{
  "n_kv_head": 3,
  "d_mlp": 1536,
  "tie_embeddings": true,
  "beta2": 0.99,
  "warmup_steps": 558,
  "decay_fraction": 0.708
}
Each number is 500 + 25 x the weight over its row's rms, rounded and kept within 0 to 999. Layers, rows and columns count from 0. Numbers have three digits each. The size before them is the row's rms in percent of the matrix's.

# layer 3 MLP down (transposed), 1536x192, rms 0.126, rows 572-605, columns 96-191
087:512509517520496510494472484499516486501492511533506520448481502513543480476532563479522520510512525483508489511480492516495502516493521505502501480509536502494518520510496474530498474441489524522493527522499503465473495479536484518527486509494507449521432482446495491602509531473461487505
114:508462522543490490495480537447487476439497514508567527523467479519499505526506499509500501496504523461548524486487484482504493531488486484503500477531473515504498459572537496482517530470515509518478483478524515498434524526475533513516521513512520511507574502483512483516511485549465501498
086:502476477512471497528511509467496511460486487509521526485490492447514501495500484512527537528525530554517458507513482495493510515449493513493483518497506496486491482500467490517527533491495475507530508492524529518484491473433502416486471468499509519521505469475524458481555508515462531565
095:503497517454519502466545529473486543494485419518434470508483534487479500489510471499511501509464496542500485505502513501536544491501464509498497477482516506490503578492568462524503524494490483502523505493494487520517498526500517487446504503471497503514516513510511501520508510485501493462
103:499533525486503488505464525524458509512500486484551503521489520495572484499452525503524450498480543454473501530529528498494497490486539466525484487495492508528476487476533476478457487501486491506493522484510496513501519499530492455522460481503518464540508455519522488472461508520465500495
089:453487475506535497489482456483490497534513579457482506473518505512516501482514493537559482470524476495488529484467498492493502524533483466514490509502472490519548490494530510496485553495515512471461505472527520496487486525552467492505491498496528520529476494503494492520534485493535523528
073:513501530541482499500500493533500479519496440478479530474450520520448493493514503486486510513466504519476465520468500474519489514517496496486515489491524499435511459511527495548456546486484513503520501531480492505439496497495455486510496526515475485550517474523498566533479488535432491505
100:458462505492493493500565473497492486482510511526532477521500535485503502490460519497514472546473497476545507485499498525499488487500458473470496434550503522505474449517474520541471482479503511547492504492494530438483462495513489498489483566522492485491519523461481509528460518498531544484
090:510508498483499495517468505501535489463495505527529513515506471490483535484513500559485482477516496463489457474490507514505466516522503495514503526497484530509527546513492501501535475520524499582488511455492524455481508504524521563500493502494466579527492478501494519513486507491536479437
092:522536494456540490526484506458491503514494497498525501479527501477533497464477516453501461519515476502448505483539490508481538486520502451512475469455457482462448455482499522479494476532500495443471519503519474449421544507503475492510504498447469515511475521497504493517481484498486504504
083:491513442477578477459481530534478474489507464540513515529530496479482518503503498510472489493517516497496508494492503523503484522540428509489488497457479503492495493452484547480511469481490461543496551484558464511481491504502460502524478494487533503486483509502504493520516455497484516515
105:477467507521483490474461491487488527484475489500497467485507456492499501491505530541433447452537532509523526467485479534470511513533514498516511491513476529538547566506495462521453480511520476523472499482531477492488481534494505513537467487466476466514521479442491506551480486474503531509
105:487537494514513499447531503468528541483509503509512550504499515529501468550475480514490483481482473467533480499489512488468507519525521464493494483503515486535516475505542516464497485516507480491491510500527486485487528501498561518538529551475487540475496479478503531447433557459454471514
145:506516495461497488525516553490509546494529504516480489464510474500504499507476509486490500495494521489507459492538486497465564492477502517453502484543538543491498496467507446543487500488499452487491498491509502514524440472535539446516508535532490492474531467534542497479490551496488448531
099:522561529494509507452482506468459486508494499458497489483520501478536507470483481501469462489482504459501443517477474542487515498479483463523503462558508499486486506537495444498478505479516479533501518466461476519528509486496499504516527506553493546469498461486492506494485494507493509517
106:445518517490501502509477527536499530488511491476539520480477494527464509497487522458513470484518455475478529487489510519458492474521491485454493497555512515522495489522529516485562526522518537512497494475478528498466513498491557549435516506494499471503517518511484490499536487536472502527
092:504512510530488509524498500473465544492538523529511554485500494483473504446477480489520514484478508453511494466532498490511486478485500483527504476453467519452458482548549517451503537482501488506485515500538510509533517515580495483534461505488487559525507469511505484527473483496493491484
097:462490523502544500529502498505480497509500499499475534516514494499500494508466503491496482495524484491465474501506517492497511464492510501515483467495486482434471508462532503488507499488497488499509493522470498512479519496496498510478513461505542511516456447577534514488495514498476516499
088:476504439499530497502494496523469470517537555474496522507469487518479486518497498513514488491520521501503545509477515482533515526540474503509479517536507508518540505468553504517492515495525498486488506494517485522515539508554435491485477529531510474497500485503477482521524454454538517546
090:470475481508499507527530501565486464494547462521490518480509521493524521526513480501492510505507455489481474486499522501492505524503529502459504447484522471476446503527460566518491461495523479501477512481504513554508519479458469451447468484498543534503474500539491493530480462472462448491
084:533458487490503498511495505564495502555576512546527535495555486519539499492478489537492473511504469457539479504469493510482507443523521476515492530523480498505552502517420453517497486479490480496495469513510501501529524497535467506517522531487472496541532505490478471487496475510513476458
110:473516532555490491528523564493523501556450475523487468490481505487519510491475510511545512515523529499501473546457510493522511479482512512512505504475518488522498495511545472540502531455497501493504512526491523535503468484524440470519491504504474523528535488499508532553495502519516512512
087:514519503524556479489490499519508542524511509457494469480538523509510507513491458510517492437517510482558502476484515492529542477503488460509507498464512540546527482487525521503470534509481481520505481494525545508510483502496524491523496531461474487522511514515484485493486506498529515490
120:440475461535519500457538460509527471515483495469466511480499520476489497499518492506454497471509506523498498530494498507513541496462506517513502532529540530490527490519530506514503500491517455508501518524478517416512419501468585470465495528524456493529506529530518499493484469532494515446
104:446516532454478506492519465480441504498457528488514486498480471497496499490512516431454489474523499512503477520485535511517485464455508524452489499489481503471505498511477472459525472531495514491498508514487547500471502485489493518456508498489499441547491512478522479467464496534467458487
077:519474488495474492518491528536540479504551535516511479533481527489555515483496517511492447494543509511477489474486518497498534542526463512469506467529512439469536522482511479502505519467506445486501475477537516465516504517519493473468516490493546488496479468493484547486514548491534511496
101:502520471508502485558551517532515504489520439545528514510509486502515487526493540460451509477550524454499501471499487502529545521559485554502484472501523518479486467465526470464517536484502475457500529486495501509503484490516477462498533519476524534500473494507490490546466505515511530491
094:524518459444503513475501539477504513547477517520525524516521491487510490452472514480493475510516517557515511497491505494496481507526466523463481518498508488557521478522536464540539449493488509478508485509481520497521526493503456499564461513520464491481509479486501507531501479513466446541
109:462516524466514501490512543480461528508538525541459461521463463461491544462465479563514484471501479511513515487532482517513489463522516506490478502498528482499482519508503498516503515523493519465506473481471517502462483481510521526453503478529503480524503458499506503538521483489477471470
107:509543507515567501490447518497499512488504486490522497507527497530526506490474477484480482482455482503500464497493470502422496453459521470498508494523506493517480507501534490477513495523512516531499486443495474497499486521454467472506498476467503516494502508542550457515501521530463473496
102:490451509528492506539505498482567527544526484529483498474500495513511494473545503478569504482522479483492488508515532482501537502487492529471489495509527491444502481458443459533504489482511499499496494511474479547504472511504492562533503530443513492518515483499516524506511475499502469474
108:518509492490519500506486495505512534477458492519505538525512534488546489528457476455490516494495483494513511504500512485491488498513486529493511470449498485487503495459512507468528505530506494504516502531453506530526518480483461544546515487486536489518476521516497516534476525521536425479
092:499508502487512497551480493516499497483449463462514521494520506537483511446498509490430505507491473501491458464501494483479501505524473511514495484512470533458478507498455571508488518517507507514521470452477490506535501449492505528503502537528492498516524513477498460512504521468452450473
080:436484506450495510542490498509487481511494466516574508449527497509506489533467484492522506499539501502526482508485469529496556489502520503513505517519488520497526545499475496491470491509493494474492471506502455486480487486503490550491475481513530514471537531472503533471470514530480500472
# layer 3 MLP up, 1536x192, rms 0.146, rows 573-606, columns 96-191
112:512517486563474499467459530491517528533528499506497485507536510507535497530439492549521511514488509480488470543526491470513508498509472497555496518509487465533471502481529475450524494510485516511490500519521479507502483514430537516552478488465492492506537479478492511450494502482482485523
104:528526468491481484493489516463494462513500531477485483469495482500471512479473518470515498462488513458495487448492529486501572464473519533503497478505508552528499458488514473538499514511477492497472509486483483495565535484517446504480567544520481537518538523536526499506507503520508527493
100:524540521484477487453500482487512532500476482494507548509517475540532479450466459539501491499498491492461512550502497498466529482497528468500485483478493475548491538493541496464508507526490521540483508501536503486477521495449540498462500481529476476487489490497541478522478490542492475509
090:511533480456464503467471487463502512502473532438490541493508504497499473445470487521483458511484511462488491536519508510484512458473495477529494505499495530472491529512555480519466539496488573489507493458494459452532512498495473483495474518528488514529538496491520495487467466497474506541
080:568530513517477489476489490459540541477468509488439474481506531526522502535492475537489508469526499523508457487519479475471487472488489529512487473495494431526474467507530516506520509513474516520474492494508508476520478478438494520498507460468501523497527496473536509468461511488486484525
088:477500453502495493465497523522468501490489553510518530516519511480483497506441497539494494522536476499486511525521503484481486492503476461546479491531495496480509498473531498490503479528497528487517536513476505474501493470519530490508478511519507478511513426527549424522488522563458498530
106:530507486486477496518492483478528541484506492514514502497502488516504530463500484528491545479485536520472479527498528480480507479515522506483473473469493445480472488497536535496565456488490548553477481546492506486500514497466530519473492472541512469503518500491522482501450494517477475531
095:487504491533490496499467468507505474529522484481511463520466458513493477493452478491533484467501478493482513532523460530493485447493500506533528473500423494570435494468494543501484487529503497500464511492507441492517489496473494456562484560465495484493494492492502511504509529486480506548
086:519505508490464498475504508468503495511466489516470517457516514499482489432486506548490518461512524530450496479508495526481545486494462526478483459522520470495490474500533514524482496555481516486456515485494469494484502496449490509499523476515474517512546532531539496505462482479502534510
083:526492503538463491484469476453540509476486492471439500460520468522497502516497498530478498454464538476479490519504462498504494439498455491528515468512485466490487488494520487509520546532491562570484485519483485487525459494483508490467526492500490522494524488503524522459497466491483480494
110:516489474500484509508482504496518519497494504515529532529485468531517510490482472494464497487536481490443482546508462514481498510521526528498490465485472454521464530512515460485525475479512529521500499545505495508492465478498493523487495485556507504464505466497460516503498496485498488512
087:517532500502458481504511462489517495480473485501459507493501494514472519485492441524497496497526497500479503467539499503470501451488486519499488460511448488518486523510536467492488548490479513503492505524488483441530445487517489483468518521515474511522535517503521467492461487504431541535
134:527525508424473506520522466505547546510520507498495473478448505482539481490468490531519473461491483486518507508507501463514520460504518500461476515485485506518483485480490525473503521503499527515475487486467526480502496487493492496520471516473531527523520532484507510468464498491493562513
111:479539526509467488483475484471460513533472525479498550504547427535482518489455471457473493472481500496475477526543493520499505488480476498539507482464473488517475486507517490483449505526508525500501508507503454507511515484471485498553495501526491463490540441499505510490486483491448530514
113:546512471480478498502474495503467532463498480461490491515453521513478502512472424494492513530495492539499478521509495455489479505488507521532478486525503494520485518503505482506546513508496511522513512530527471509513483510481498484479479457506504521508524483468526485446501502460491506528
106:492494520464480500478512501495471462491470482490522500499447520547556501492510511514435510498492475509474482469497466486523497516508522517494506510507471494530513499521537435522472525492491518522506500521505487483530443492499543509485482466530486524520555515485506497460469474487493538463
106:566512491520475481526531518506511509497510518513472484490438506526469498504484501524530511488503524502453483497538517497516533490465532511506481508540472517537461467497528477497466491499467552544480520504509461490506478493455435508511477503484518498498507478504501534491463507469482523458
076:541518490510463492491479499474527510499510490513453495483489459517486474505496512507471509470488471486487468491516485500423481476490479530520509478515483473523450472507492491540551493541489532537494494502515463495508435498430513474499532465491486504518538497486522488485474531498458513481
096:499472529444493485441519493508494537498499529514475514486518506475523487505470479502513456520510532486505499539522480502441472499484446460510494502495492513546459495466540522454469481517516506503507513494531501497487547506494508495477481527500471473484491516448510506474451519533472505509
111:534534536475475481477494487474501482477464467522522534517459486528544506496478479497513526481492545497465507507514471502500478482474521482526480471525478515502478478515534499488518475527474544540492495544562503468543499503477469484493487466490533530493540487465516487488448508517457483470
115:489480473544478488480526489499477472507478526484509467503504490534489489518461504494485539483523471506509487491503472486523502483489500497526500506499501518500516474475491483523540523521490505553527523548529475481538504472510499492500494513522520517564519516504522486508483492527490501469
082:501513520511460507454504462481447502469462524466476537478518491547503491486467491522488457492496470467490487484531453508498552485459501480526518494497476496540493482504526473495449554536491556504491519464485484468540528488524488485472512488501473506521522505517523471497491483480466505537
112:506513493484477469490488494527491500579514473459445471522483500487497499500468464479447491494493507483497419465548504508493501477427462492554517486472475510537507461484521498501477479494514526520498496493449463464516471504472494500509457487505490521527498538517509544471496482492460482487
098:484516523494480497523506478472424481512523542469473487464477509470466497460475476521492505466505508517499507525556485505468541474461492479506494487478495479486501432522495468451525522554485541524498529521472516470502453472484510515457511479508534482553512528513525501485490512525485485520
088:503519474480479509493490464471539513493447473474471486510499480513506482503516492492506519523528506508472523508507496508508451498453506464550485513485479538533488448498516494530528525506501515500533489540498498494490487503449512544527512485517517532496508469483493506468481443517465532496
108:551493494496481498491503514515505513507500449486503530520527450530530498525478520524499464473494544494514465540509512482504497506446506509520486507528484490512483486468492464448484536528496524523499525489561468524475478472497523477511516486472482471471512494499474480474470495451516493528
101:493518487496489492492468472504486448500482513468448518531503470498483484460483495500487504498507544492477473496510509485491530480461541469556496478505469510509507463502532491517526527512506534500521519531522515479541518504482487464530489503487498511559524528524520519501459494496486533487
117:497523532473477479504517511505485477502514488533492528499481454514531481456443482494498497464482481502488497532527496506511574506452511523504471463508483506549484478485555467501494505525486533554493522529553488501547499477482511472481496460470495491479511483485518468483439457478488517518
088:525555540487488477470471528487537481469481478460519487531542516527536506508451462516478479465515478486485472488530473520458488455474491518523478474477503447493473495463546505427516472544492523508477485460539500455498482498482501499501524479530499517546482525448520473489483494483476478498
113:514534525461478500511495471506480567489502458472498474500450489496482488477473441500544465479533526511508503560525504505495476498452478495531498424455472504535465500513530526490478495479496522525495505490467495494490468505513533530464484507507542503545485515488479478501495523469489511546
113:521559523478484504475494499466481528480474457495474492525509495521555494535508476514455506505508494502506490523490486489517487487501520496524484502499486479528470498494553486437486503510500528530508498546529474488489473496485492544475511459522505532458519460458513497479493458506474509483
099:509515572475476499534504531509492521490504495505522526490495462530539475473489494549504487505506467470474504490511499493522542507488452541468480471527514492474500531497510473471512497518461568516465522455500497508536504506530499473521494514461523478456501469515465484489496499465496508511
089:540507507515478495477472492502523534531496535526482520491493502498482514477496485531462450487518505499467521469492518490468516508517499526507523502518507488508477497488509491504496471523479512499497490490467466490533510535495491493526492525484545445511506507504508504468497496474499434517
097:499536513512480497499471468523470511525521506433532546481497526467488467463482501490495448470537477531501467545536460522481483481464470491520503496460486447544499518469518534484482472558480511491500493505479469514508475530503509521506512524547529512518509498454514489518517512487487518535